Each number is 128 + 32 x the weight over its row's rms, rounded and kept within 0 to 255. Layers, rows and columns count from 0. Numbers have three digits each. The size before them is the row's rms in percent of the matrix's.

# layer 13 attention query, 640x448, rms 0.0481, rows 192-602, columns 288-319
103:098158120094110150155188087113165101161105112120143098149138143094154194119126077150094161151053
108:102079143096129161106098163125099138093072102128140122118122156099181127130145082102064134159169
106:127193152131157141097087129120084113134143121114185113105123112152108067111118143102122074095160
103:138054067138134111170171170201106143145161110100093184153074141089116154122135161165089139099162
102:149153074107147059119150058159130104095099110115166152103126091044121111129151132146090147162160
105:101093089076105168129122108079119143230117085111153124164112093107216167057080140171189127120172
105:109104150128161125103124078093085095078132106089097098057139073174074118115132200056124164130105
108:118139121113098119157142156167140146128130172118136130087090089139180130156100175133143159133119
109:118087139191125100173088106147104120145133111108128089136086064178121098175125123102157160142108
107:152125126125112122124028099136129034125141103120095123125139157158115109146165100128168143099125
111:178090122122126113070123155150162123147130164084179111148161103142120151127119163103165135079094
108:154063161108103105131142152112177139170123196108112111093071111146111082145173106174091111099152
108:142100121186113149136116112093104120144058156076155111098135133071149127150143133120118050097142
106:175110109084194114148157101134136215049143098153187152149196047110138124111157134109180074076131
109:123137148164136100155170119201125167105139124113158156166133141135117150155167146168135102122087
107:166126114127138072095102127164134146055122130126084168110111140180092145109164135128095177113092
102:130153109178136191127212155185214131091131106115143140090062111115109102096100138097121116127152
107:130122112151112067156162144127110127109163142140117112107137134134159128092172109134149172151119
108:083118071165157150160119140131113119078103050167176134147036109140097139109156128094090078151085
109:108157106114168153139042051179064079203083102101109109105108146148157088084134126129125059114076
110:163086130114172106131120173103087095211114148108123123173111117148141143146156093123127131151153
108:131113132121099163110075107128134136090067097101075151117114094086132060104118094156110129156115
112:109092130106176130087143174141141103117196156089120143137116235101129148211125103116128098126076
108:145073115161162165099096108146156127143137136113154083126095138047195110088079143132123135166165
106:140160170109159120146193110088074107125077192162130157144139099116051143109101106164091094082159
110:084178079117076110116095091132115123132109172170090143113146165153141152141119101141141058133123
106:130140111114182127165119122078093108134120103140161185110134136154167123135092158161113165103122
107:124128140167158125137096151117082158121128154137139101148152111136152150101112056112097054225135
107:032175098092089117132153096128125159150154116102143160121172163171080124177161126123114128149120
114:087170092105137149102131083142159155160100174091112114137125165124149166137166121076120111117138
110:105136148104060128149110103109159147144162078135095153153142144153099119112084163117087109129130
108:100188157155182086114170115117111151103158070145105120107115098145126112095064164068159126109159
106:101148149132172156149182138106098118126109152161192153096167157141112175097190138102150116129138
108:137122107080144165116108071144141155098167085104148142078139184097134096128158120180067126099073
108:116170075110197177186108157148083134132171118104109137143143147139133085099121136126113104116148
099:122174165108141111134191173179116181165106184138127194161092136139105131158077105135147113148097
111:140133108087089183121082117130140128052103194105113123131158154144126079143113158160101130132115
108:131095094116098124100201143148125140071136090100089073137114138110138129107007131167155129111124
111:104106105141148102154154147115133075186149140078079066142171172086164094187109065063093129172104
110:106127147151130123136067128143110145074101089173111096152174092107131104116144113142179079091105
113:153079141140177125099137094136082046113098163085111066115113109177107082067106131092100107140112
105:165044163157086125150092130121138132132168166104109140098117136124154191116119147143129103111188
110:148124128123172118140154045130132108100136145144185159103145121143138150192202147120122136166121
104:149128122123083219102061158108131116096175163167144182101115099129080156083160139144134071136152
106:108137119061073177138073128116124098099132172149135142085158118132199115139133179095067138125138
110:116123148133140105115177113106123149147119147095094104086107142132096128101174173138097114080138
105:105160124095143129125145152175136156154124092148124093094136054088123148101051170109127108131126
110:143125075107126127120162156150155117133118115105117124132150152170177132128178117106109140137140
110:131067112180056185132132154137139143183145136099196103121171172134130189101124078114104054129149
101:153114161095097088175125126129149145092086155125155112093177120120111142133093136157084091128168
108:074127112158124161132108123154117197124151134123124112224141102122128151171170143099127119167172
108:189094121134082123175143107134145161131147154121114163077159157165039118147127135152184121153169
110:089118137171112115147172123098091150111092121142100161156125086131117154130114165100111119132113
102:093166155088151131197137146069078154111131139158189083080106140121114107128099191146145113096097
107:093103083155177101114119133149099121117175084063097116098144154132134125090115177122167140132096
104:063142129153142095133095145046100139164115126152099030092155130115135118138126099103171160176160
109:119087140083065146137152097118142156126146104118100110127133131123108101093166113177119179121122
109:152137119102105081139123124141116145135117092195111130121169129102132079092165081168160148141091
105:171125168156181165115126134159129176107118084072120062173082124147091126166187128109111150172139
112:191093105175167106037143180102142148119172128129145082140109168141123137130078123086089134133137
108:173191138159108153147095160159118146119171083087172138132126078150131133100086121108131147155147
108:120141111115161098089114197148138124119167113146168092152153161121143164086167164146120183094152
106:125164104130149096177087127150144196146085100067106147078131220177136039119085042112150063173123
101:104104156087172140111099135156177089149132088138100097163039137125143154149168113172157191176111
097:155128127146135123118197099151170112166081153116137086114194133172123102157146090166156130119159
100:127089133074100146127074157165156100171133205130130178138139133124147155175163095195082175063125
101:180118109096121144154080144060102112118109104110104083126117094099109144121190107119079085099118
097:136125123076158123113145125139159139083032162138098189089139146095132154135089106140133124115128
101:137189161077103163113150076136117149126144069140105139143139112140113170124078133138073130146133
100:122164201112066161180158110145164066129212078085127130159112098110138107123141171106102119149189
100:158144120164185123161148140114108113110204159156148117106132081223113144081142133124129204086123
100:146116185129130084186113118127117073171128118109134151112093165107147095110089112146119166170062
096:148136167106100117119110140077125144163081096091126127161065111121137146098150131178105142086166
098:082195092135128157129146096148144130156078125084114090163108199098121214172167145064077184138136
097:177111145136111093103167145132154117160110113217138208142111150182138110144142152095109130148126
097:119129118105041154168102136124137114176124168188092161185155110129159111129093140113103109054154
100:124188094084109111116102154105116125078097120198088086079175088117137132132143121078147131172109
105:151126141175127152120064143092130170144088116173134197177120188127126131128175100146097085103093
098:081168163173133132092126127117057174115148051116039097144130104102141072143096158186160145084118
097:110130211079123083161165201108099116156138173144110097150141130091092145051126105123112183118149
104:155112141083104129141099076123181191146128098140124178072165166123110143137136090097105109096088
103:156124102133144164072124163065163131135110155143046087173153112130056179134131152123144157138155
101:133122118118121132088128176124123147137162160177153105109222121113127108112163192120100110079116
101:142162155081092069122169105119146138031167075113130149116077142059107149153119140142104157107070
101:071093124149149159191083111154097164158167170101102121077133150070131157138138157119134066147161
100:149124127182131167111136072117132134157091195094096140116147141147126207125130108105110149139158
099:098191103201170081212132156152115171189078151133157117074108120051155139109087093155128117110156
096:166128112136108157156154146146168120119133162097127139144145123159110097111078119098141140118102
099:114156096061149095122088161132127060122137125196132061112149113232088117106127131151134107147134
103:057131119170132079097165138135120111162151115127104149167101075141208060120087126097132149107108
096:184159138105159138150149176172097160130117159183157094136169119153130114114157167184152100113131
096:158126124132102129076116158093085115175090166145174125142172136130137087166110148170176102144103
097:149194116099102122139141138128104097089190111143118167144182148113069153133113099147113081075143
100:113112145115143099122140107139149133224143110151098126098155143090165145089135157170106087123142
099:171094124107074134141122114199130096132126177119089191144114117100147145172194154146174109128119
097:165147113147066127103070074148112122077143113126140098114128105124151151129134204166135077127148
102:141140166141144069092113095181134117170091140130152148081152097135153162146117120095136128139139
098:156137133055085164161097100141115089111171107167070089109157147087126137127130113148146201118147
092:149115217090099117140126145048190165115125142142185195158181129072172136092122107160140102142107
097:158068117129134102149124163139184121125133133076131098134131088185155156113110141153139107111134
099:133168087156046151121109124142123118097095091095107112150098102155077138124099126095133128105129
100:132133146133139135141112165117162143109109160111172147114119171127137127123099159107076099142173
097:094153161065176122160122128153138090157194116146137156181113095147137147120143151114124156166171
096:102185132085196147116129123115147172104101088103186105094069052120146121149102175116165129153103
094:128107102126146098138133146161145126106106127139109081112148085096108143137139157188123140117134
104:117147074152101158134138128144096159118146132090113153115068050137127106134113129084078104142106
099:094123167061075094200143142156152126158111129081135133126154090107165115130109128174167074094174
098:109172171117157148150080079097069125184125127080112168176145187171155124117140153127113170080178
098:179137126084161113107156131128203130164118101065147122122140044094144055103128151062126151099126
100:181113124133146173099120117108157147122136130123183056121157134189139132172155174108136155171119
099:111108126171177158175139137162110116138103124148130191146149110165186155122122103135122115098144
100:116147126106108082113102161132062104130192159082070193098169114186125150097071124141145139085145
098:119132135114148176104143130077128092146153087135136133085128124112160194136140078169084135138168
098:092112173139105130164162122097078162108137192118144139111160120111126142160140152136175118147115
100:104105143055104068108133157121124105135170119165123131101086122140141167110145115104174118146116
095:107110147136122120135189147137148081094157100174091123130182167093132129169118148185119137113127
096:167171210094110123119132138163131094103100176095151102130112093127158100164154090112066082124164
100:135178118080115083144152123168136070166165200081089093171088129059100168194092108101124114175099
097:114145108099156141156072119081067132042150120109146146142107105136061123095082128053138099159097
099:101112165164111150052128164108197115127145118129111137140131067126088122085090113131040152181093
096:143085067119113157127216180145123161137095107070174124128138147169134096174127142105095129111075
098:060048129105091101116139064135118065082118128113117114114161167173158125095112149140123158142114
098:116162151144176164146138103102122091095090122186100144105111148135175109121090124160137149075104
103:117080154205129101127117153115075097074166114078100107117064145153129091170132136113125099100134
096:095114126189117125106183197118062164165105119159148074174072163111080164150073145108126081137113
100:129169105135170114169149086153124107215119133118165064090096151159143148158127141088182124112163
095:169111126130130174111114078133148136132239129105134180212101150061127120120119125071120119127183
099:113158112093146142145069146145138103132138159167096196199161156114146166134183122099121144138100
104:186129097180119110074173147147149118067156122159166083110164141157139121121079133182157114092136
099:175141108144214163140099139113092122093094167117121131125107141069152121106184080133143042191159
101:126126212107141107114071154142088044148060103161140102163105183051160134090162112155164161068141
105:129104156173161099151170158120127104118157146120157122092143183132123126110155132124125084089168
101:111103141131105205060088130095157130130131168116141132198079121108143165144109106094115102179173
098:117152138153120162114121067162117145155127147132103160133159147099168144151120139172124119122149
098:167164108103063095168162169151120108134118077083145163157132087138130178176138144044125163160077
097:158097096178112148096138097156131162115082165071155086134159071134121118138129120089082148136191
101:122105107130112114065164111101169146074143113055102123145155103084121095178132105135085112170075
101:146182100124173098143100132132136200086099081156126156088158139156144197092112158154184142077141
103:122141181151198103083109161124118079181119132173141103198108122108163095164175099108143090158156
105:114158105174092089105154140166109146179147119166111166128108082135130155177101173145189154095147
100:132097138150100128112128101090122185115095097110115192149207145122139124093106149126095139149084
101:174137187143108104158149133081138097189134255126156117166109090102128176164191127115129084113147
102:114123190027122132194102065133121109172118199171103115069156128112120130120066116158165112190149
102:103146155179132142103171122187120117142147152071122107123092133098127126081059112165140115068124
099:161174080159140159095082109151158198144183212133195124088129159150081161129149154119119157097127
100:122100069134107056152112124176178144110111162166164136130148132170142115126156114120139070167135
099:123156123126124103101121082116078123132120089141143143091107071083137113150123171114100151077125
099:133127061182144093142127156085094102108130164109103140148111124187150138105112122132168184100160
097:133129140148200168167103154161128123101160119140087137169066165180125124152114061097165168166093
099:142162158091177124153132140059121137172122110125156114086109171122139109180077100121086127095184
104:116124135191089141142157106152078175079144161140141132103145120089111133123089097112129142124167
095:147128139136196139041105123116160115105121102119116146167136146160129225117200113135117080171141
097:128089149134103208075130145143179091123118115129064114067113141130173114105165109149139187155113
093:116102111149079106140129122134140066092081093144068106114139146079114169119101145129091113157073
099:133105122146076113133132129202193144151115081152107141106155163128081131120147164174112167100107
097:103151095155120154102121148137128108083172170137093104132158136093165149158145141090153089114165
100:085173145120066145142137123103090136115177069145115158140113119111116151091115136168154128138147
102:130111097140122137091092093150092087126119135108097169113082127089129110092032137151098166168110
103:138170108130173128181206046116162096085056097173168136136161101133121120163120185184127148090174
099:100112079119079114153099140141096070164169178175171108138120139127133143166130058109082111137104
097:123111080156101167167129140151151111143158141140156155186024076123152071168116116154064159119123
102:088146103148179181150122160148185174122152115178113120146108154112151171103130084083073106133115
099:131104111151096175152183147135160132166122151135142228101143078120110144104144159155122123102155
102:144098171126160125086163188081082107156118131128093112124102152115119137215088124112132130141136
109:112102157174162108137094155108121116181093142108124073111081105144147141136098122107106131162174
100:100161111141117119156081100092099093090161081151132097105095107157119147112096143117112110171165
101:216090133156163116162096101135121147064071132124151106094082109130116055088128124152089151120160
102:164147145110084136114153160161127154121167197113178134111111121174113186154079156134146094155118
101:107161133125106091184124140122102081134151138191154112055150091135160152108165101124077152157096
097:105158112153089090134164170117155119102097085103079058122156156102150125197141028141110122092086
099:145178079066093151143134109104157105176106144134110127131175133105145124150135111137077142162100
098:168160111092062128150073160087170154124204143144136110113113069125147095063117147121128109155151
099:113075119242092141140149128139104103152168153095088165131135152169190148185086124132132101137113
100:135098116139101177119112088160146112153083117119171123145117152129151113055083110147123081140151
098:117112052102105116120123150105099185110121153121176077102135205118165131151145175116127184178134
104:150155212118118081219143145102098064147141138134129155086141108183144128070132103149154119127106
095:165101097142182150159066123187166093091142095120146176125108179089140098138080132118086172119132
098:151161086135095098168127096135135147145174163112180134108171143103153130111120142126148147175136
101:138089139126151102118130109160160123117078091121171108117088140151085057119196096093166215179119
103:129154204075101054131100174153149165099149111168124081159098075070139152103124139155139136163135
108:101122120108095156112113091155150146099158084123092153122197095082078082083138117132139158192131
098:076128108145079152165120141152121128072124107155142128067151079136110091149138145106176159084167
103:095109148119153127090126106122152110100127095086139093107062072086173116150147123205175155128093
095:171087131135105140111024144155160115180082067145131139084133139167153098118183155154139130199124
105:176078195147117126188137171145094105165145136129148091097081090083147153149144126172141091118182
097:126150186180152121210109143090092136164122100133067139122092177125165125129151124160216095096157
101:119158158108133162156107082154126121061093138149142151119138156095121151179159118079117076131117
096:122159151114153097150109115120061124127099174134124147145158172092167091125103117120154059111157
099:149038109165113143137091115121107126098160151143141138171113117063191093116083155098062155142146
100:101088103136082151146127121124141177152186147137151141093109097170115071154143082135131143096149
096:192154122143130190086046143174116086042130126081154169099119104133173097084083142121083104173113
097:146131117133122151059091089161096152139080097151134071135136097126143121128143109148119080086161
098:128082113069116119172162127153087127212074164137109109102135058062167108140131100112119121119135
091:114132140102153153144128113107159167115132143054116162142102083104115192154142161074153129154126
094:129107148179124148139186176100066139094139122090079122093054130066116124106134124148154117111098
097:103135109212157084089127148110127103118144155131114083118117112132129115101127116102102105175190
097:155157112083107098116092105119133122131125140154115136172091150150118123122126184103133155088083
094:118162134105068113098166110162141169096149086156153131176102151102145134134111114135102104133104
095:107117154109128116143165119120121160143147113147133128122163131139128132118091111098159123125112
097:100131087119132160093076186133111120103171152152143151139141093159117184150170093133058141154145
101:110159115127109152174112115139119146103119106153119172109160100161176077170102154106075156163138
096:161149169137075145172167173096139162135098131160087095046146177173151085118125108124138125170086
095:133097108138148159110109140141209095175166157150113095163134134103202094099080141138114100158141
097:133151118143141116160108167194127092153092058137115152156092131134121058067119138103051110116162
098:064100047125121070153148091093110128173093164159112149178071136095151123101104124085112113154131
096:085133179118064120090113160119109117078152146157122113102115184070074171143170117132169131177120
100:113132127125129128108170183118170113173090123101119146118111121109153098128138201102128127163150
095:088091160160127142134097094136104094103000141099062040088113073131195110139161144134136144158099
098:140094136164170147178126144204199111049125096173104177130113133150150087138118128099125141086104
100:088168155106091125157151115171036114172105123193137128151138101130124152154125171119115121082078
099:127113137110106158092181152108080139129173154142122066128089149126128149146140134182147196151111
097:120091111101058142172140121151171130155131188065154116133161106114098109100140076141181096140114
102:107144158130118104122115117146204193119125127135136133175168084141076100141097095107107177100101
097:062113118080119136113103074129089105165162169151145127177064107126102131144137125188158113063162
094:163121130148115104101094146084061120154213119166152088121197138182084113181151176104145174091118
096:178108133140094159089104172148123239119104144073121118101156123102100109123178157156106137148148
098:155135122109170135074112154146121087161133104210104164130144141176190163120109084060126154120186
097:153117142068115149121121117151154154091115129102166185181111102127072118140131118129123120154151
096:177145123101124131128148127135145095093195154159206144128168127113088087114088122124135068065174
099:101138175149125151155151103122130121120132181103112140122128135161023082153108115185132101116111
099:110200100073138159119087116111161165086148113140102104166122104123125153123174127129166149158148
092:176161104072105132080190101124091096145133171167127104102076103168124110125116161158085131099105
102:111085119160194128111101129112152118098149118079141145124138159093109196169142127097031147138193
093:089127142090137116134164108151195117119250124171162126051173131074124153137111134136123157147137
095:169165164149142143160121131067096166110172061144145122141110117138103130174120089111110121135126
099:143192126151127124096112107106088132122132139162129172182172046106176139098139141166145121127102
103:150105117112129134111157152125168135127213152114102123118191118181100139104110182167133181116099
101:122099151063168126098129138107181096126144143162124098082167180118124120084063152177118167144144
095:143106148070093054138158113127117095119141118125089111180099191105111123136155110156134159142144
101:096195096183115122126148133104172084109163185197151115142170141131068179179086155106116100167130
098:139130123152128120123132131142166117133169213194124080109147179085069090150168166115172127131116
097:122090085111145119085088127119143122116126113146075159082117099110146110080162067092176122062120
099:169152147161087138150172129142117186117131114138142173099099120120117142043079066103168140131093
098:091157121120132151084130099109176163103133152052127161148160122097107136111092099123115152169133
097:152079163152142158151149129140120139107161130134128124078081132170102132133196063124136137154079
100:160104192144114157145119141134131149179135077078142134141189124115122143123121113075122028094135
095:122135068142119096044216153174096136158129163026118103155139148099152167133138109171122129147113
101:155120170104158160104157173127149109127183127096033136100114066159097119137110227126117127117164
096:110140168155105193086190112160161140168111211097166106182121199145105090162083132168131110109095
100:159131066191117106166117188136221077113161069148153173170126135095161124126205092123109093136094
091:131061071140121123111107130084140150171141150114087140158068147105102139138131066142157114104134
094:072131118092141077149069128145132180173110115139149126150120161122070134083050107140166168162139
097:149093109153154118090102076078076138086104133145122145131105127154161106181079105132098149180123
104:118145156155119100133116091107081163173105119136097086118114079234146180126133084120125108120197
096:164155118125050116098133138124119068149114105131115151077147138102083075156138154158094165101159
095:127171142133140184159122096143106091066208104134121119117161089169073130094133108129153094120170
099:070124098123128120172122123127093168128101136085119097096102153163159152146107105096107084160107
092:150135121087135070121111158138089138164118098151107155110096124121138091094072139101085156098136
095:124175107108123146122187125112122086130164135096122131174144129140074123094161132084105167213117
095:156159137136132196206117158122109168182167171098135159140130097101160170138096137111114149194164
101:093085126156146181108117188174088129164149094135118106119148193136113125121149115117133121074152
095:105158153084155168166130128135116086130180178112205135151153175121158129143127116106131201163124
092:064146162139180158042149111118120107131139121146087139136103101144121103066188159068122158198094
091:100173153147151073155174187121092157157112136122166126150161181118116107164166150131156071113152
098:177183115106161136154107139136130120092131122118128163091122183095093172165118087139185109089115
098:128120129077127146082151097151116124126125142202110152093142150126145072086142141067056146124096
108:086050167151155142115127118164129066132107113129167177082155151143144110141188129149164118142162
104:193135176145120164110110125136128196097095065135112146136131158112152104053075162140099213151123
104:115149132047077167138058151081138096109100137090112137107143171066196092124164092082135134120140
103:125141141142136107082164161133091147095089157107128115127082137169126106111113155178117065137138
102:113101107086076174169159138189150069208073141132101187153150131143108152143148127111112160098113
106:104161124111114151126146155085105146120102182123168174161153090110081177159158087182143158132154
105:141165104123130110148145144117169157148159122149125125142155173164058088035140138182137089095102
100:135120146150143160096128175100122142170111063220112145116121143154187088135109060082092152107125
110:157151174143126144098157200073060160127146116161176122151119089128129132085160100152096182156182
105:131157143099108129174170133121124125101156135124151210093158155139059113112123104114103094159154
098:081181124127124174128121182146093151090079105134102127193141148109132143109105116177143134104117
109:088122179149129153146105167117134102129133077174152144123148159132092147144139127176167136126128
100:124170115160133153095173137111126167157116109147089161093104110144127117125102134093144137150168
104:119172169113127093143129099121107106160112134082100094152115127119141063137182107117079125133126
101:103102082139190148155084070170102162122131111112108132089143112126119115095126116165134146140127
097:103083131118112087147108106104092110158072147149151211147145085125131106063122175160146126198161
102:145147106098112159130121098115121144139100169204091123135083092125109084154132080109168180125149
105:099098186167138123186106106180138129080137146158164075179150111119209155148107178111106132095139
101:181136157134154130113139150113141088132145116150086181151148143105069114092115143138099121110141
107:129142058155101099127151088115119102135143121106148186128091179102146131123149168163108063165157
108:122164104079222183194075122110079159185135093166156122177147086193155126144102046146101187115089
098:137064133107107121095151109124147151105146084201128183147170159138166140188091108161104132183096
105:142114129150120101052118136111129170066118125146071112165086094134117125119114108109098185140145
103:096160112154130099053099113114093149184153169131147182140138175108123155168116098134076203159102
101:100154091088125059081161162089150081141073148054128139149154120182131140122168191138063099150038
101:066104069065087129100133136148123101152117133120152148085091061214124132105159128138191109169188
103:125117141132112136050145109127164139172130120171094098125196148137100086124110104130114212103195
102:056145103134141126128140150168102156067112151135112052142125172112120177120129110128155125190099
105:150079083164056168151117102165082167140111187155157159174092166113145137171154163188142161102112
104:152155134121124108139161164085102169053145146177133136064118154113105173142173115134092102084102
106:087123150115129124130174123129082211106118095082134105105136151112125097131105101150070139189086
107:161100089131081191102121071117111143106146137097106133134188117065110162147129135101134126117058
104:094162113126110114084064085051101130124128068150108097115159068160237144142074124084146131127107
101:156106191052204126129086120140095120083165130127150053166183132138150066154114141135201124140115
102:090057155160158143144202154081134200100069119124112162090156112150114138120190122060099108174138
106:196162083100133112115158116185111136179144159090116145171159109133117144088149157142166116162106
105:153124112148110151142154142154161081087140174195137135196150084116093166093129152086133134130134
106:112087107115152171152124155086156153103086137113140208177109114113097111139125124077187117105099
105:138095159128122157164134088083171148143111122125125121086129063160135122138125176135079150116121
104:093101129130119100072162103146141172129146129120098149116091143025089106170095140090132111165210
100:125113135210117096082183105076153100049123156134111120116149097177171100137131109149119156186121
102:131071136122097133148117189144124110152110162080095106083088079089061101144162109155202090081142
106:104167172108157107135123100125111095148069130127149152147175130156158151169144100115149135178126
108:060136089181120131154096154182120153072127058135098110141061175144096101091149141152153124117082
104:111130122109172129143147110147146102131096031145109087086181137124123038155148129089114134113134
107:137113060129077127130107194146148113049079137125139164165110183164117142107207099131080114153161
103:156154050136113102088121166139099137097172133124070079107073123131072128102146121132160141119119
101:046114083133133120209129099174172108126141147128130099142176168130128099108115118113094117067156
103:142070144128134130151150197163152102147185111098167164072104095145156134137119121161045176052152
104:199149150111204085154175085108126125113093132161077143139138188104147175139134150173155111103180
107:084115154182145115111179151137162098133109092128153080087116123130187166136154154122079138140131
108:157131147143101119137119137154129071116133092115101137130118217136046110124126153123132093122134
104:155095137161147123138108080163056045119131103137115173135122164174112123084087110089061139099121
108:139144116105094103164088075169087168087127116114147106113103112128106132064124103140127111140114
100:139108050168116134226102126114096122093144173160116118119154133148096168159119144149153086118150
105:099111107051109107114122091160147141114113125174081121122121068097110134081124068138107104123132
103:123116100075129152118136101148167142122078108138121133126071103122126075157157126169130110059049
101:073137167118109144129173127120147210099125131170119164155115133084104148146112092140119142089125
105:161135144118179169124180116124100098080110118170156140151083139140089139148153072148096098118105
104:084115134094120133087179159095159143164109096074124076124076100124124147156137125158143072167094
105:143137090188175118159166151141115165177155148146135167157182083115093157141137167091071151199142
102:101133146150076132163183102144146122113124105145131171139063048152136159125091169087118103114092
106:039152078106170124099081134115127112115168087123146146120123172162067112087143154121087144125128
108:033109139115159149163123126161156072120090060108089137172148094130092153121073179142160143107119
099:068138094134144178125121117185129120147115163154111065112090132169127087119078079120141078101103
096:101131101133158241095183118063104151116155079188137127133135160106144149138113070194142125118136
098:146163191127070111088148122113123106137134145084123137104128063101082106135167161156139118175094
099:165164108147112113068052173137149146112089136171145146126071175105090137154098130095115106079147
098:117128096096120146172124148171127187129146085147164116103182113151125150099151116179124141121073
097:128151098150077160104071128115130146163138111085105145134133130088040138115097158134140130168217
096:113113124082135126129144127125126117111092080087097098078107120131146103150140119141164067121182
094:154154139087145142069068169137145142173078149115119155130121148135129127100177143123178091155158
100:075119131114142108103110141131151130112167063132113124142062182137129070156135144134176081137115
100:047125078087139141171111180119096130132099077144128099170139082080079169071156138136127127163122
099:099117153147143175157109183081091143146044138108164098083112093115149123160149138130196143099146
095:144176104153144145158120104149144207157108105134136116108107184158114144157099204164131152145121
094:109123128099147145096098138137108101125141060128163135168123154159129068097179105119156137146166
096:134118147194168140129122145119162123151118145132164170102131126112176111088154129140106129136107
101:118141107112137112086150106141131129081175127163094077083121145106136136158142175107173090157079
097:096136139122107180125186115132133137103143094133103116105092143142100110138138135124207111127124
098:167158163116168141140132106133095133160066134159168026138122144111154056138110103128123149123079
094:136118190083090127104150121099098132126099116152157104129085165099127121182106071083123111133217
096:140087193064171108175117091149192123127106129123123087155102153152124116116123150179157120191147
095:119153180172162119167146130149112090155168078162113043094110196143173074056121139124094086088118
094:166119140166166136144083126122029169059126130159080100168125092157106066120117081134134157134190
101:174127123136141168099111141083173157078153168124141157110112127182098086145149097070134167123178
096:102052140096177080170069094101093086124155119157123086078145110095107186162141140147135074183153
093:135117112079143113168128163082202167098148117104127134102164169105119116088148201078119130116161
097:136088133123133084140124157160138133116149099145109084109152106087123116144091134121104119165124
095:154110150110134104044128145132152143140168142072084184081114189035168127120134094103071106150151
099:117137163186097147105130126143160134128080094085155101174167103145182123139139110130105125136142
102:079106152127132153166164146129103151122142119112161142109113183090111163133077116118113152136097
100:129153108147136091075117107086125154114112120109116156123090168173140158165165148132091146141113
098:142172134078123059094128138077182146103147075138142159146106165154117149185148088139090144133172
097:153115104106147077116128205159111075096118124134124152136113175061126141122101144183128124069137
095:077118146143080141157075164101116136129126112101125148085134141127087149120171128091175107076142
095:075202107108189112135092065136129032144118074160138096135202148150162095170177168135119096103155
099:099117175227123100189069084114088116108139163139080110137133114092072097161140117160111121078130
096:160114122099142084136142147089138134112122173102124114087178113114102180115157111100119132141152
098:089135177106135196147144099084153103106120138074171185131129110090155113115164102177143157101122
095:168060137137110124139167121143158133197078178134082150153115122132109156163127183147113128104142
092:096095155120079140082077212109114141146116089130095191153077112116192143102140139118162108132091
101:147130087128119118093133123086182146141164128190132130076065153170193091087120150143124142139145
102:118108086155145097142149131138070142156143175143186122057111154156167145158083136135026127201188
101:214141181129116168143165157144104134155144109054091148170115125073133085108187143071104047086181
098:082095047078145181114160158140119113160100162113075128112129088146120115164128202141118093170064
098:125070067141167176165085125176109090096125037118130073147149141137135128157096133128114099167094
097:112127132149126141086098144100118083057125098148081102120140142172134179167144096101185116130137
101:091097157127100137096137163161118122110134139112145083130106123140141211108145155062098097206167
095:126118133153088103100145154088097111144151130077121204152164190084170169116159149114101118100158
098:131151097125148075122142118114139122143102143052129083177153167150130164147164153135091146087171
094:098160082101145105115113166103108118139127120130095080194157123119126161124131186126121167154140
099:190165113154129148080164140144086117149147149189172156133114115119190181165111138157104131128104
095:108153185136183112107138132177161144178112081104185097134139173144170165177101132161116074142093
096:149133167128099163114115132125173129092103102156118156190102141129152147070146127132135135090158
096:137121130098150150140167134084127133089126131155161113107118171128082126113139128141190106168177
106:118165101118115107112151170101159122110138097206134123104160165183153165168137136168126141042081
095:108107157095133140134110147103151164146099075179124122136135062121116187111129149098110077156129
098:080120092092056136097105109119128163106184180088115117143153089128184131087137168150091187164126
098:110109167152133200146170197142094161136140050091070148138068105114095068121116155097132121132151
102:116123094097168134106127108092159109121135145162131095126141122105118168150122098162099093164168
096:101153162134146126128132113065111095078166116101119094131114096040164144114131132153111073161148
101:191112110151122092107136103092189114129133200066121102151172135137124099121131153159124117115155
097:146127184071148141120163135142106174101100120134122149107132134138130171213063154112156157111152
095:102145130095115157148097086134082062101134131172152068126118151143116097131121079167109153125122
094:055135152142171120153138177122088078115139112135105148152097131091110087090103096182100129119139
098:102145132110129140156185125160131148100159199133142187102026143098083095050149118151146130161210
096:082111100136135113150153169153231112114079120106128116116076210118119103110166144109150142129109
104:090133134136125037134081134079153114083140111121150132162067099123188107173103144144151152174166
101:127107151139155108094156140125191158130110095105114143119150119089165111095084087169104166100112
101:105139060094187099139142098063113158068128151138134159142132075109089132132122057156062118191180
105:107167119128125150149142112151145146093105181083081220100122180105191135127137131126177126174078
103:145144162107142123160075180148193112126142134163122047094142084134139119125130119137118058138134
098:157145079146157124195145155113097128136101094103103091150125123132134142097088145096127128121128
100:153123133107060108167134137122161055147153116117145123129112059138048159133115142138114085082117
104:092082081137134099104149116123132108110141086128170168123112114120158100180165126095101093121182
099:111145139090115111187118092121153122149117084139087140141131129156119138168173159152095166086057
102:165157112170123166128133131172156128165131137116171140126182131172164154125163088134150148169138
101:121131128132093136077178121127202079121164205146071079061168105157154094081098090109089163128154
103:179171186079090188147124115101048151098182134102070189115119107077120082149119087134122112133160
103:181102148102179208145125143078166129140125187166125085168160115133138102213105119120175106139124
097:067137176189165100151112063146165163125125065166154156104139123112146132182110107165090141099124
104:118119082154149098116139113085095185123053127115127140114178145108154096127098140141095086153053
104:092131168154148109118146133147112064138129140159107097131155109134154154098139129106183137131143
100:187131094060142108069172113133198111117140119087130124149156137112118142098144140087105173120137
102:128081110131091141090132080157138164159149126117147098175157136147109128116079131126155135104090
104:126139145125148147100161139123128124078127135148147152114143129139100175133122105123138143143125
102:126132170118159093138100044161126102154109117146078157137124118144117147156108065110145096100215
099:133127075065083117162087178076151162134129146058119139096136159110129161149089117123107115180124
101:151124100128149108121082108195071133081173128081170119113136136121142160074151147150160192117065
099:130135086144151133127112144055094179140160101121161096162168117174092094139073102172123141110058
105:091065127179081180171120117100119150132070148135089131084149063074157139138114131139075157096107
103:135175152103101080144121152135166081115100214154134148120159144092109167114163133131141133177134
102:119106155101132115158154135106052122138130160153122133096161110146078113127131130060163141117135
101:116107129152116094157095173083134109136193110099156102092096175110107125120085169099108111129131